{"n_layer": 9, "d_model": 320, "n_head": 10, "n_kv_head": 10, "head_dim": 32, "d_mlp": 1280, "vocab_size": 8192, "activation": "gelu", "norm": "layernorm", "norm_place": "pre", "norm_eps": 1e-05, "positions": "learned", "qk_norm": false, "attn_scale": 0.177, "bias": "none", "tie_embeddings": true, "parallel_block": false, "init": "normal", "init_std_qkv": 0.0253, "init_std_o": 0.00596, "init_std_up": 0.0253, "init_std_down": 0.00596, "init_out_by_depth": true, "optimizer": "adamw", "lr": 0.00117, "beta1": 0.9, "beta2": 0.95, "weight_decay": 0.16, "lr_head": 0.0069, "grad_clip": 1.0, "warmup_steps": 472, "schedule": "wsd", "decay_fraction": 1.0, "decay_shape": "linear", "final_lr_fraction": 0.02, "batch_tokens": 65536, "seq_len": 1024, "doc_mask": true, "train_tokens": 522000000, "steps": 7966, "dataset": "wikipedia_en"}
Each number is 128 + 24 x the weight over its row's rms, rounded and kept within 0 to 255. Layers, rows and columns count from 0. The size above them is the row's rms in percent of the matrix's.

# layer 6 MLP up, 1280x320, rms 0.05, rows 482-563, columns 200-239
size [ 89  99 102  90  93 105  93  93 103 109 105  97  97  88  92 103 106 103 100 106 102 105 105  96 102 100  95  91  93 107  95 100  89  98  94  85 117  99  96  90  93 105  93  90 103  96 101 107 105 101 106  91 113  86  97 106 105 110 105 103 112  86 102  92  94  90  95 100 101 101 103 108  96 109  99  97 106  98 103  93  97 100]
[[102 134 122 108 125 149 130 115 126 120  75  87 128  74 113 119 116 105 156 118 114 122  89 161 136 118 116 101  90 144 148 157 137 122 134 145  93 139 113 150]
 [ 94 111 141 156 125 100 147 115 129 137 128 136 112 114 130 124 123 128 167 105  99 147 114  96 114 121 115 118 118 153 129 124 123 114 109 133 137 170 136 116]
 [110  76 184 120 126 115 118  91  99 105 145 125 115 114  83  80 106 149 141 120 124 117 137 122 128  92 139 132  74 111  99 111 131 119 140 105 147 149 121 141]
 [ 95 141 120 160  78 165 145 115 128 155 135 131  97 130 117  98 168 116 163  86  76 147 109 166 124 112 110 141  96  87  95  81 125 146  77 134 150 130 118 119]
 [ 78 133 148 141 109 145 125  88 103 115 150 147 104 165  87 190 123 116 177  88 120 144  93  84  92 121 138 114 141 119 138 137 155 110 145 151 192 164 145 151]
 [110  95 120 106 122 102 187 100 132 139 151 125 132 135 122 137 126 112  85 145 151  57 115  61 137 101  84 135 156 130 123 144 128 157 141  95 157 159 137 140]
 [102 111 112 155 111 131 164 130 127 153 115 156  99 107 137 148 140 120 138 152 147 127 118 159 125 144 132  98 180 129 100 134 123 166 129 152 140 141 133 148]
 [137 142 148 145 143 101 158 149 176 142 122 103 107  95  97 156 132 113 146  73 122  94 139 124 186 130 150 122 129 143 122 123 108 154 126 108 138 105 126 101]
 [124 117 157 142 116 127 164 139  91 148 131  78 126 142 162 152 148 106 147 101  85 121 118 120 126 145 153 169 159 172 123 147 111  87 137 143 147 151  77 134]
 [113 145 134 110 115 136 121 105 100 109 137 110 133 134 170 122 122 137  95  98 105 124 153 136 135 102 120 155 104 142 110 128  59 114 143 133 162 121 157 135]
 [114 128 107 118 128 125 153 119  98 130 154 166 126 133  95 109 116 114 168  86  85 140 117 105 160 126 126 120 136 122 178 115 101  95 149  88 151 106 141 117]
 [122 155 131 108 111 130 162 135 113 182 149 152 125 140 150 138 136 121 129 144 171 105 124 127 142 129  77 142 112 152 152 109 149  90 156 113 123 133 112 146]
 [ 91 118  73  94 134  59 167 139 137 139 116  97 110 131 151 109 118 101 128  96  99 111 134 129 147 159  94 136 163 153 157 131 154 107 117 142 133 131 147 153]
 [126 128 150  84 131 113 114  97 112 112 114 127 142 170 148 123 104 141 133 117  70 110  98 114 135 172  76 126 162 138 115 138 120  88 137 144 103 114 140 163]
 [101 105 124 133 104 132 136 131 139 124 124 124  99 111 132 158 145 123 143 126 136 144 104 125 166 138 121 110  94 129 154  99 130 149 155 130 144 160 134 147]
 [119 138 134 115 119 161 133 111 133 119 118 138 116 126 122  90 144 117 162 110 104 121 121 134 152 143 114 111 111 104 108 133 116 160 163 149 116 102 155 121]
 [128 136 144 125 115 122 147  73 150 143 121 134  91 149 183 125 159 118 106 124 146  66  82 138 114 111 146 149 121 165 122  92 154 136 154 170 103 157 110 131]
 [ 69  91 173 112 127 125 156 124 147 128 151 147 128 107 136 117 144 103 100 135 154 111 148 136 117 121 133 126  86 136 155 160 159 109 131  93 124 146  88 116]
 [ 94 133 186 143 101 179 127 130 139 117 119 119 118 141 167 117 132  92 146 100 117 114 129 107 128 108 114 168 153 140 165 138 111 145 102 136 131 123  94 143]
 [122  93 112 107 100 148 134  53 115 101  97 144 103 135 153 137  61  92 172 107 113 118 123  70 135 125  99 169 159 156  96 149 117 135 116 107  87 132 114 102]
 [ 68  82 159 131 114 159 149 126 160 115 175  89  90 118  98 134  92 122 108 112 116 135 138 140 131 111 117 144 151 133 140  96 117 130 143  87  99 108 120 137]
 [130 143 172 161 143 105 168 133 102 149 162 149 110 114 132 126 161 165 133 134 124 101 131 123 130 145 113  98 100 137 156 141 131  68 117 145 181 121 126 129]
 [153 140 146 139 157 105 138 121 136 105 128  99 132 158  89 118 106 134 119 111  76 131 173 121 154 123 125 117 105 175 105 130 106 124 154  97 120 137 140 164]
 [121 129  98  93  82 104 174 112 103 107 132 137 138 163 136 168 102 138 148 151  80 164  93 170 125 160 147 138 167 115 108 128  93 122  91 124 133 149 125 115]
 [119 115 184 124 112 139 142 107 117 130 145 112 114 188 166 140 123  97 109 111 136 130  96 105 145 110 113 111 155 113 197 124 145 155 122 115 121 100 122 139]
 [ 78 105 114 132  96 138 136 110 122 111  91 135 135 120 133  98 130 116 158 103 164  98 115 134 112 136 117 184 125 128  85 135 113 109 119 124 121 132  95 142]
 [133 129 150 133 135  95 118 132 127 129 112 144 125 135 141 140 133 134 170 121 118 124 112 193 122 119 104 161 105 146 161 103 105 126 127 144 162 155 110 153]
 [106 165 141 118  79 149 152 143 109 126 109 129 123 134 134  87 106 102 145 111  98 158 140 121  96 122 119 111 103 104 123 107 115 112 148 140 117 101 127 165]
 [114 134 153 108  89 127 127 145  95  79 133 108 105 132 135 111 169 121 137 115  72 135 167 129 110 151 117 129 104 136 115 184 145  94 117 127  88 151 130 156]
 [126 118 155 130 120 113 129 139 132 125 133 104  69 164 129 146 143 107 136 103 133  83 141 108 136  97 118 165 129 160 155 147 118 124 159 120 136 155 151 143]
 [133 125 193 104 128 165 146 118 118 123 157 140 133 102 131  89 108 180 172 158 141  87 142 145 180 116 134 112  92 141 146 157 138 107 165 115 157 104 123 152]
 [127 155 114 143 105 165 137 114 129 122 182 131 113 136 188 123 135 130 103 113 135 155 149 136 135  91 143 156 122 141 112 112 119 116 142 102 175 151  89 151]
 [115 117 110 132 122 128 148  70 114 162 175 121 106 137 120 114 104  97 103  98 131 121 113 145 131  88  90 139 158 128 145 118 145 146  96 103 158 128 111 146]
 [132 109 132 107  85 141 128 131 146 115 114 136  99 138  93 133  92  80 140 107 129 115 174 159 105 104 125 144 113 131 108 144 138 144 103 129 151 125  95 144]
 [ 96 145 139 107 123 159 150  93 147 137 170 104 106 145 131 106 142 161 156 132 118 129 151 163 115 133 131 143 159 149  94 123 127 113 125 118 143 124 101 133]
 [132 115 134  99  93 131 135 143 116 112  90  96 121 124 151 135 111 162 122 151 131 150 127 126 145 131 155 134 128 129 109 131  97 126 136 140 108 121  79 120]
 [ 72 122 157 137 159 138 157 134  86 113 151 118  82 128 132 142 143 122 145 124 174 130 101 134 165 105 100 145 114 169 137 149  98 130 118 143 120 172 105 125]
 [130 109 108 111 101 119 131 136 144 146 115 125 123 166 162 132 128 117 134 141 124 139 158 157 146 147 152 119 120 138  90 117 127  87 157  79 135 141 134 129]
 [ 98 132 119 108 106  97 124 119  89 122 134 119 111 133 132  93 130 124 123 107 109 130 190  84 160 148 126 118  92 134 182  68 125 118 201 113 103  99  93 180]
 [112 142 155 118  50 152 149 115 100 163 151 124 128 130 155 171 119 174 112 109 132 124 126 156 119 149 141 145 147 122 141 146 129 118 158 110 122 118 123 127]
 [119 119 132 129 115 124 159 140 121 142 132 144 118 101 125 143 112 132 144 108 155 107 142  97 122 135 121 112 131 186 171 104 121 114 157 119 163 119 132 146]
 [ 99 110 143 159  91 118 120  76 117 172 131 147 125 153 123 118  86 151 138 152  95  87 164  87 138 139 124 154 141  92 160 125  98 143 145 168 135 150 140 164]
 [ 80 155 138  93  97 146 142  96 102 145 120 151 129 153 173  96 141 146 141 151 118 119 143 160 114  88 128 191 146 123 129 111 139 139 116 139 115 122 109 171]
 [138 143  96 115 107 134 161 118 142 113 127  98 133 127 153  96 129 137 117 148 137 137 117 152 151 152  97 160 144 139 144 111  73 113 127 142 129 126 133 117]
 [ 59  59 173  92 133 153 144  95 101 112 148 124 145 144 100 110 108 170 120 128 108 147 128 112 143 118 141 150 119 140 135  96 112 120 112 124 142 160 121 109]
 [104 137 146 102 156 120 125 130 108 115 114  79 106 118 130 119 126 139 135 155 122 105 144 125 224 118 108 136 132 147  98 159 110 142 152 162 161 126 122 130]
 [137  94 160 110 142 119 118 142 118 162 101 132 118 108 117 109 144 170 147 115 128  81 161 152 179 120 140 137 144 159 153  88 128 105  97 152 124 131  91 145]
 [144 149 105 148  80 131 160 118 128 153 161 128 116 111 136 153 133 162 123 134 114  97 139 113 153 126 104 117 152 127 134 124 143 146 163 137 155 156 147 190]
 [ 98 114 140 123 125 125 141  95 125 136 167 136 105 144 169 142 127 147 123 145 113  83 131 117 139 127  89 134 110 147 109 134 153 133 141 160 118 148 157 131]
 [103 132 136 116  76  98 121  70 106 128  97 102 107 145 156 132 129 117 126  93 136 156 108 111 142 133 136 119 121 124 128 138 107 128 132 103 134 104 132 168]
 [130 125 129  86 125 125 143 142 106 149 135 112 123 136 115 152 159 125 116 148 122  96 126 147 174 122 138 152 160 137 132 100  70 124 132 107 126 152 120 156]
 [118  74 167 133 119  74 124 120 148 135 115 146 131 163 127 124  98 178 129  99 134 118 217 141 112 116 130 144 101 129 112 117 121  94 126 150 123 103 141 130]
 [136  84 127 134  95 132 135 125 118 177 153 120 118 136 118  95 149 130  98  91 106 115 139 107 140 122 156 143  99 107 129 157 107 159 160 109 120 155 121 137]
 [120 123 141 105 117 142 129 138 166 146 123 104 145 121 111 128 152 120 136  96 178 141 171  75 145 133 153 190 129 116 133 108 129 166 109 127 109 140 152 179]
 [105 123 146  91 156 123 149 101 138 124 152 114 112  88 187 128  97 158 155 100 144 123  96 113  66 108 120 148 151 121 116 128 140  91 152 131 135 132  93 146]
 [109 111  97  80 109 146 115 124 143 147 138 105 132 121 127 168  66 125 154 111 123 114 140 142 154 137  94  85 145 132 173 127 126 129 166  94 117  93  84 143]
 [124 121 133 114 122 117 161  98 128 148 111  94 140 149 137 131 156 131 140  75 142 124  80  80 119  84 125 166 156 127 174 129 106 121  98  90 141 145 148 138]
 [ 99 149 126 143  68 133 151 121 135 156  80 122  98 148 161  97 128 116 173 128 145  94 128 114 177 123  87 139 132 130 114 103 147  93 132 133 142 110 118 121]
 [140 130 139 164 109 151 140 143 108 159 125 142 113 127 144 102 141 150 178 150  53 134 165 143 133 144 129 133 116 135 112  93  84 114 160 151  97 156 118 135]
 [ 90 132 111 142 125 127 124 100  62 167 106 114 131 175 143 135 158 110 147 123 167 117 123 135 179 142 103 116 129 147 171  97 141 137 163 144 117 152 112 107]
 [ 94 106 172 155 114 136 117 132 115 169 150 107 121 158 148 121 117  68 150 114  87 122 176 119 114 116 119 121 152 143 122 130 113 116 139 114 133 140  91 153]
 [122 151 112 128 124 154 137 146 146 150  96 106 104 121 153 150 121  81 110 120  85 141  78 156 113 125 149 152 119 150 106 111 110  64 142 167 102 107 145 135]
 [115 114 146 129 113 125 144  96 123 133 132 103 147 150 143 121  92  92 159  93 129  74 137 120 116 132 108 143 136 121 187 163 151 106 147  97 105 116 147 127]
 [144 131 136 115 113 129 147 105 140 103 141  97 113 103  79  87 135 160 162 127 139 147 144 156 141 158 134 138 158 149  98 142 141  90 113 112 124  66 115 176]
 [ 78  98 127 116 102 130 145 143 129 162 114 136 138 134 159 127 116 133 141 147 150 107 134 144 112 121 149 110 115 125 159 120 130 105 146 147 116 143 116 141]
 [ 94 156 128  98 135 137 122 169  90 138 100 146 108 162 134 120 146  89 108 115 139 123  98 127  98 115 131 114 171 136 148 121 127 124 130 178 114 131 130 146]
 [ 74 158 147 157 102 124 136 126 152 137 122 140 127 120  93 117 106  91 128 133 136 129 180 148 110 101 123  96 159 111 135 116 112 152 159 106 139 107 121 155]
 [111 119 100 134 159 110 127 147 117 118 122 136  84 129  98 137  75  67 115  73 103  98 113 101 129  84 146 110 145 160  85 139 138 130 131 155 157 139 110 115]
 [141 139 138  48 112 128 154  82 100 104 148 114 132 102 171 130 134 130 152  77 111 111 105 123 161 147 154 159 131 123 144 111 119 129 134 170 122 163  90 173]
 [137 130 155 103 140 124 153 107 139 120 126 112 115 146  99 113 101 128 112 128  94 126 154 110 148 104 117 111 105 158 143 134 131  88 185 116 165 160 123 120]
 [ 77  68 138 116 119 132 135 151 105  95  77 101  96 121 113 127 132 103 140  83 134 123 100 151 103 130 110 135 194 149 116 121 108 113 104 122 151 148 162 123]
 [108 107 138 128 101 133 143  73 118 144 156 107 101 120 123 139 146 127 125 110 108 133 136 126 171  91 134 178 125 139 140 142  62 129 179 153 119 109 143 168]
 [115  91 156 132 125 145 157 148  91 121 140 134 110 160 102 107 126  71 124 162 130 113 111  80 134 135 132 160 117 102 138 134 128 179 211  95 151 137 128 158]
 [122 142  87 166 127 138 154 117 124 134 138  96 146 102 146 127  85 153 130  98 117 101 137 112 171 127  85 132 126 177 130 142 155 152  92 104 145 176  87 109]
 [140 103 151 159 118 125 135  97 121 103 133 164 109 170 127 117 101 125 107 160 107 128 147  86 131 108 119 172 124 130 135 116  78 110 119 109 161 148  88 120]
 [114 141 106 120 112 126 147 105 121 157 179 150 133 108 146 152 116 132 132 137 168  99 130 121 115 100 121 109 111 115 141 112 113 162 116 141 161 104 103 150]
 [148 135 122 126 106 147 145 105 110 115 105  94 105 121 118 120 125 119 120 123 133  94 110  71 106 125 122 154 144  95  84 130 111 139 122 108 165 123  59  90]
 [153 114 120  99 113 124 132 133 160 158 144 134 146 196 122 136 126 151 145 123 112 112  87 156 114 132 126 141 149 152 126 128 124 145 137 126 148 132 157 173]
 [133 127 156 109 157 172 150 130 136 130 138 102  96 121 126  83 131 123 148  93 110 106 142 117  83 130  77 141 127 170 115 122 124 149 152  83 122 144 167 131]
 [134 109 160 136 126 161 128 109 129 132 132  69 135 127 121 136 136 117 155 125 143 121 153 120 122  69 104 149 113 131 152 120 131 130 121 146 127  82 131 130]
 [105 174 137 133 128 113 120 107 132  88  90 131 111 151 170  88  97 130 137 101 137 134 120  96 142  87 155 123 129 137 183 110 117 125 151 160 102 139 163 121]
 [126 120 148 112 150 119 144  77 118 114 140 114 108 151 119  84 110 144 123  98 163 126 109 108 129 127 103 137 103 118 122 140 106 154  69 126 158 110 114 168]]
# layer 6 MLP down (transposed), 1280x320, rms 0.0486, rows 482-562, columns 200-239
size [ 92 107  95  87  96 102  89  96 104 104 110  95  89  87  92 104 110  98 106 105 101 109 100  98  98 101  91  88 100 112 100 101  87 100  90  86 118 104  92  94  88 119  93  86  99 100 103 104 106 103 108  87 119  81  96 103 105 133  97 104 117  82  97  94  91  86  95  96  98 106 103 104  91 112  92 103 113  96 100  87  95]
[[127  99 158 136 117 126 109 131 125 162 174 126 117 169 150 166 139  99  99 112 127 149 146 116  99 145 141 143 111  97 119 110  75 141 153  96 179 118 139 138]
 [ 86 133  94 136 163  89 175 113 127 129 169 109 148 125 139 132  98 109 117 126 113 141 146 114  95 100 134  97 128 102 103 118 101 118 159 137 141 118 136 164]
 [111 146 134 124 104 127 106 149 124 112 163 120 149 117 117 126 101 163 160  76 102 158 180 113 159 143  77 169 119 101 152 116 118 142 109 124 110 118  94 165]
 [149 130 104 171 128 118  66 148 115 148 107 166 116 127 180 102 142 119 105 134 126 129 170 109 108 179 122 144 128 155  94 178 113 138 147 137 164 132 143 154]
 [171 187 153 140 170 122 113 154  63 166 111 137 127 140 116  86 115 143 149 124 124 113 128 126 104 138  85 116 140 147 128 145 120 124 154 129 121  76 114  97]
 [123 140  86 133  83 170 102 158 121 131  92 141 101 119 131 109  99 102 134  80 167 154 124 143 152 104 128  95 135 162 140 130 114 117 117 152 115 121 137 116]
 [155 123 138 123 157 117 132 118 166 148 109 121 117 146 137 136 119 150 132  75  99  96 160 122 115 121 151 134 138 139  98 118  60 137 125 111 126 156 132 148]
 [130 109  86 112 129 121 148 102 133 117 144 122 111 116 196 138 111 167 167 150 121 154 109 111 125 161 133  83 133 116 140 141  70 164 130 175 157 151 170  99]
 [136 152 133  92 150 138 157 121 130 115 127 162 117  83 123 139 169 128  80 109 131 130  92 169 118  81 111 135 134 104 114  77 189 159 147  98 136 134  96 134]
 [138 136  88 165 126 129  55 104 133 134 117 138 168 122 153  98 117 115 168 124 125 152 111  99 110 121 114 129  83 106 124 118 125 131 127 160 130 116 143 127]
 [136 103 148 129 115 165 174 125 149 122 156 152 150 110 124 115 145 118 100 104 121 108  87 143 125 164 112 150  91  98  86 131  84 159 114 125 162  98 141 121]
 [183 112 163 125 108  83 153 145 111 109 156 121  80 133 123 122 124 139 113 115 135 132 124 125  74 126 108  95 115 159 172 119 175 143 132 142 151 158 152 136]
 [132 120 139 114 151 126 160 142 159 126 176 150 125 117 114 176 154 111  94 197 128 125  81 138 111 103 141 129 162 132 131 111 101 112 135 120 118 124  95 135]
 [144 157 103 146 100 143 111 104 136 144 113 119 142 169 109 161 130 116 112 170 100 171 148 123 143 138  81 153 121  81 135 141 141 160 144 125 158 136  93 145]
 [150 148 130  62 128 116 140 151 114  75 153 114 120 122 124 137 117 125 177 131 124 140 128 164 106 127 131  42 120 136 167 136 163 114 112 136 130 145  93  81]
 [157 113  77  90 171 124  89 117  96 141 147 137 161  88 122 129 108 121 125 173 115 126 119  92 131 126 110 137 147 141 128 116  92 102 134 118 122 103 106 145]
 [141 125 109 166 140 123 174 150 185 164  99 148 118 133 150 135 149 142 128 113 129 150 122 140  77 149 119 129 109 145 157 162  94 111 106  84 133 129 142 102]
 [171 149 123  93  96 102 174 121 131 129 120 112 137 133 146 134 136 140 163 133 145 166 126 112 118  83 142 110  93 120 121 152 143  98 171  99 179 128 113 114]
 [164 106 191  99 124 130 174 118 139 131 148 110 160 157 138 106 156  82 125 122 124 128 112 164 166 140 111  74 150 129  92 135  87 147  80 161 128 173 135 110]
 [147 161 137 155 137  67 126 126 116 134 165 152 108 105 115 130 113 117 113 140 166 141 113 123 119 146 131 114 130 122 150  99 146 168 112  78 128 141 132 140]
 [128 129 125  79 106 117 123 126 103  93  79  80 159 120 149 107 144 143 130 173 122 174  90 113 130 125 156 157 102  84 114 134  95 151 106 129 121 120 101 135]
 [109 121 167 162  89  81 173 147 123 153 122 120  87 112 100 107 116 141 131 171 135 122 109 156 117 139  86 103 111 121 146 106 133 129 168 143 140 127 126 118]
 [152 112 109  82 102 154  62 128  89 134 119 121 150 145 161  91 110  90 119 131 142 123 127 148 132 176 123 107  98 139 148 112 114  96 148 124 145 123 123 106]
 [146 157 161 124 115 122 218 107 181 144 148 105 133  97 120 109 110 159 129 129 131 141 107 148 154 117 107 137  75 132 147 140  92  97 156 122 152 109  98 110]
 [117 113 131 173 114 133 152 120 103 155 142 120 153 135 153 136 117 148 136 136  81 119 154 152 117 143 158  70 135 129 132 120 123 108 140 120 141 115 142 111]
 [125 123 113 106 173 157 187 110 108 144 139 145 109  76 168 128 146  92 165 139 138 149  89 111 114 177 173 134 128 132 145 148 123 135  99 125 120 143 186 137]
 [147 133 115 128 118 120 112 127 109 133  98 128 176 128 101 165 138 136 144 127 122 112  93 111 130 171 122 124 119 102 121 144 125 117 124 136 111  81 158  99]
 [120 112 103 138 137  78 148 113 155 150 155 125  95 151 115 109 147 147 138 113 181  91 134 146 152 122 125 126 144 147 138 131 185 152 125 162 128 156  86  96]
 [117 173 133 148 134 122 204 187 161 103  96  88 134 122 109 132 151 128 113 133 124 160 104  95 114 147  96 155 132  71 128  83 129 104 130 170 134 163 137  94]
 [130 101 127 141 120  89 110 124 144 131 132 151 139 170 198 138 137 133 186 154 163 132 189 114  97 125 128 145 149 116 119 137 157  96 119 107 150 102 127 123]
 [137 128 151 159 140 108 222 155 155 122 101 139 125 147  92 119 109 136 121 154 121 108 136 118 177 138 150 135 141 135 127 108 121  60 109 122 147 122 103 112]
 [ 99 114 132 133 191 142 181 108 138 112 103  81 166 109 161 146  93 132 163 135 143 168 170 108 126 117 120 162  55 112 174 132  99 173  98 118  96 122 108 108]
 [131 164 158  88 135 136 113 173 109  96 106 110 125 144 162 129 131 174 130 181 139 167 110 138  90  93 122 129 136 144 104 147  80 125 118 137  75 115 140 117]
 [130 122  82 119 117 192 112 149  96 143 132 145 162 127 123 146  91 122 125 133  97 131 103 159 117  67 143 141 108 124  89 103 135 148  74 110 117 115 100  75]
 [158 138 165 162 133 114 118 156 100 122 133 109 133 107  93  95 129 117 109  84 133  70 128 129 115 153 191 121 170 105 119 161 112 117  94 117 154 150 106 117]
 [125 133 101 108 115 115 127 113 134 149 139 123 124 100 104 164 148 147 125 108 160 167 128 147 117 148 146 131 106 123 112 139 111 140 110 103 143 134 126 144]
 [ 84 173  92 143 138 113 119 112 108 123 169  88 114 142 107 128 158  88 142  99 182 111 121 127 160 143 111 104 129 173 102 157 110 158  70 127 135 140 129 102]
 [101 109 120 139  85 113 140 114 111 136 140  99 119 157 111 104 144 110 127  77 164 170 171 142 104  85 129 121 134 138 148  83  81 133 141 142 145 128 141 160]
 [150 134 144 121  96  99 119 148 115 102 116 119 135 134 135 120 128 104 124 120 186 136  81 148 102 114 132 122 141 141  86 129 145 124  63 163 119  73 102 130]
 [143 127 170  74 142 134 193 134 126 152 124 105 101 130  83 105 113  85 110  81 119 126 128 140 150  98 133 125 118  94 118 124 119 121 112 115 176 147 100 146]
 [135 151 131 127 133 149 172 110 104 162 144 111 127 179  84 135 128 149 118 110 131 122 119 160 131 167  97 119 128  94 106 157 159  92 112 107 133 111 109 163]
 [133 115  79 122 120  93 102 101  99 141 108  86 144 113 146 101 107 112 111 162  95  86 157 136 115 101 143 142 126  98 139  78 101 159 151 140 127 153 157 147]
 [143 101 102 140 127 126  93 134 127 128 112 161 144 139 120 183 138 137 136 119 121  58 117 103 150 133 134 107 108 140 137  99 155  86  96 113 148 179 132 112]
 [ 99 124 144  82 145 101 135 136 154 102  98 111 104 138 128 166 120 122 134  99 165  99 122 142  91 157 105 126 122 170 106 131 136 133 160 130 139 132 111 159]
 [115 122 151 153 167 141 103 132 186 113 121 119 113 102 150 151 170 135  94 142 126 123 139 149 152 116 131  47 116 108 151 133 129 126 179 137 118 139 159 182]
 [143 121 129 108 131 147 149 156 151 128 126 102 128 131 157 147 121 121 182 121  96 140 108 173 118 100 103 137 154 113 118 100 102 132 129 103 111 164 167 148]
 [145 138 120 119 125 161 138 142 114 113 144 141 113  97 168 108 123 112 131 146 130 154 113 127  89 123 161  51 152 150 126 142 132 145  76 144 116 116 155 135]
 [108 130 155 148 164 118 125 104 148 113 135  98 134 132 119 147 110 146 143 127 121 130 180 121  97 152 143 108 143 130  95 134 139 136 111 123 134 143 121 123]
 [121 127 124 144 103 132 192 128 111 139  72 140 110 142 113 135 134 117 123 105  79 112 134 131 131 110 141 159 141  98 122 192 170  92 151 148 101 144 127 169]
 [133 101 159 137 147 170 144 119 133 143 115 111 115 124 110 164 126 114  98 131 124 149 125 128 121 136 178 124  78 120 112 130 112 144 103 135 141 114 159 141]
 [160 136 177  97 133 118 146 118  91 124 107 150 134 138 131 144 119 147 119 137  96 164 126 117 162 161  99 122 138 114 152 114 108 109 185 158 107 169 141 148]
 [111 142  42 148 123 141  54 105 159  80 101 144 125 122 151 151 122 148 102 150 141 105 152 133 161 101 117 150 155  97 127 118 125 119 134  93 142 138 120 136]
 [139 114 116 167 128 129 111 138 100 161 122 136 132 158 120 133 138 145 142 119 144 141 126 131  69 125 110 139 115 173  86 150 155 123 113 149 111 128 133 182]
 [112 118 135 113 121 113 129 139  77 140 109 187 117 128 140 145 130  99 132 137  89 122 111 183 123 142 110  97 119 115 119 123 105 117 164 103 113 142 143 114]
 [103 145 130 129 148 151 129 117 110 118 128 135 127  98 124 107 122 137  74 117 120 150 119 130 159 133 137 102 115 118 137 110 140  82 152 168 114 186 153 166]
 [140 124 105 192 131 107 141  82 119 135 125 143 128 101 128 134 124 116  92 132 145 156 165 144 175 109 138 110 125 112  96 128 128 123 132 115 146  98 173 159]
 [135 160 149 110 103 146 107 119 106 141 146  84 148 102 130 104 147 164 129 137 161 153  94 170 132  91 118 154 125 124 153 151  58 153 141 116 126 158 103 146]
 [102 132 122 120 106 109 148 111 108 132 154 144 118 102 149 131  96 129 142 145 128 135 146 120 159 118 151  85 153 157 123 132  66 137 162 113 120 120 107 111]
 [114 102  83 153 172 177 135 144 117 118 153 116 138 170  93 129  77 143 129  99 140  82 117 105 106 179 104 129 103 138 119 111 104 125 103 158 133 129 141 130]
 [145 108 149 159 121  85 143 102 163  86 113 123 125 125 160 158 127 154 126 136  83  93 121 159 107 115 134 110 128 124 147 120 101 128 128 109  98 134 141 108]
 [127 133 129 140 132 141 178 145  99 132 116 133 140 109 170 157 129 129 165 165 156 113 114 141 157 135 115 107  95 129 124 104 145 133 123 127 137 142 130 107]
 [138 156 139 185 110 120 102 122 162 138 168 142 136 159 126 113 121 130 172  92 156 106 135 140  85  95 102 180 134 148 133 111 148 131 149 110 147 159 142 120]
 [148  98 137 163  89 126  83 110 128 149 115 168 105 105  74 117 111 126 122 137  80 165 143 119 108 138 144 147 162 156  93 130 142 156 141 141 167 124 149 136]
 [113 101  66 145 115  62 130 153 166  98 117 166 118  91 107 187 121 116 103 143 104  90 107 126 168 117 152 128 123 144 107  92 140 139 150  95 127 110 145 118]
 [135 112 132 112 104 153  71 145  87 133 154 129 166 112 150 111 135  98 109 137 135 161 119 114 192 156 103 164 108  96 160 132 140  97 128 142 129 135 162 148]
 [177 119  99 162  80 132  97 136 134 145 131 147 128 161 105 154 116 162 110 150 133 113 136  94  95 132 118 144  98 123  90 121 123 116  99 157 144 178 101 137]
 [116 133 119 143 150 117 100 139 109 138 125 142 130 133 139 102 109 140 134 129 131 145 125  57 120 176  94 155 131 119 161 131 100 110 148 138 130 147 130 120]
 [ 85 112 150 151 147 126 160 131 120 129 126 149 105 146 156 178 120 150 136 144 146 148 101 153  94 142 116 146 124 127  97 147 123 148 187  65 101 157 131 119]
 [150  91 109 154 151 121 163 128 149 170 124  66 169 159 139 115 147 160 131 122 121 109 137 149 149 154 117 127 142 133 123  94 126 161 167 138 127 175 115 113]
 [113  72  83 129 128 145 181 151 111 130 169 134 113 115 109 111 126 157  98 163 164 130 122 120 129 144 128 149 148 165 141  96 152 112 170 185 176 164 112  68]
 [131 100 123 163  93 129 121 120 133 131 149 129 119 134 167 117  73 119 167 151 113 165 106 137 126 127 159 117  88 108 150 114  99 112 113 142 128 135 118  71]
 [105 144 113 105 127 168  62 141 132 152 115 120 115 123 135 180 110 108 136 125 130 167 137 124 106 122 118 147 130 102 130 189 119 167 126 125 146 136 159 123]
 [141 112  94 135 147 112 153  85 135 129  91 160 108 124 191 140 105 139 119 144 155 109 122 128 105  74 115 118 116 178  86 102 127 100 117 143 102 102 130 156]
 [149 103 173 136 124 165 174 115 104 136 174 131 142 147 167 155 165  85 114 126  75 154 126 124 133 104 161 139  78  83 131 113 137 133 114  97 164 139 138 104]
 [161 165 115 137  93  89 123 111 112 104 155 119 151 136 143  99  92 152 125 148  90 129 133 149 154 123 189  69  93 119 148 130  85 111 122 150 115 115 142 150]
 [135 115 142 126 115 106 126 120 132 126 111 137  71 128 124 118 135  85 108  86 108 113 142 138 104 134 158 158 142 148 131 100  98 130 134 120  80 156 125 127]
 [131 178 113 146 136 126 163 131 111 130 118 139 115 116 124 134 121 130  97 108 122 169 142 129 129 129 147 156 146 147 123 129  96 150 158 126 123 130  98 112]
 [126 154 109 116 140 162 110 102 152 151 129 151 199 146 123 105 139 127  80  95 126 135 120 116  99 128 164 128 111 124 103 193  82 115 113 115 114  91 154  88]
 [137 130 131 117 110  87 130 123 167 154 148  72 102 154 115 140 134 103  92  93 136 105 119 109 110 151 131 150 140 152 181 113 114 145 139 140 144 146 113 130]
 [124 117  93 149 115 147 145 127 129 134 139 142 131 148 153 113 135 127 112 182 127 158  75 140 130 109 137  88 130 119  77 160 208 115 120 161 151 148  91 115]
 [ 90 137 110 109 147 162 113 121 158 126 156 144 143  91 144 127 145 134 156 164 143  99 133 126 157 139 167 163 141 132  95 145  68 137 131 157 156 111 115 125]]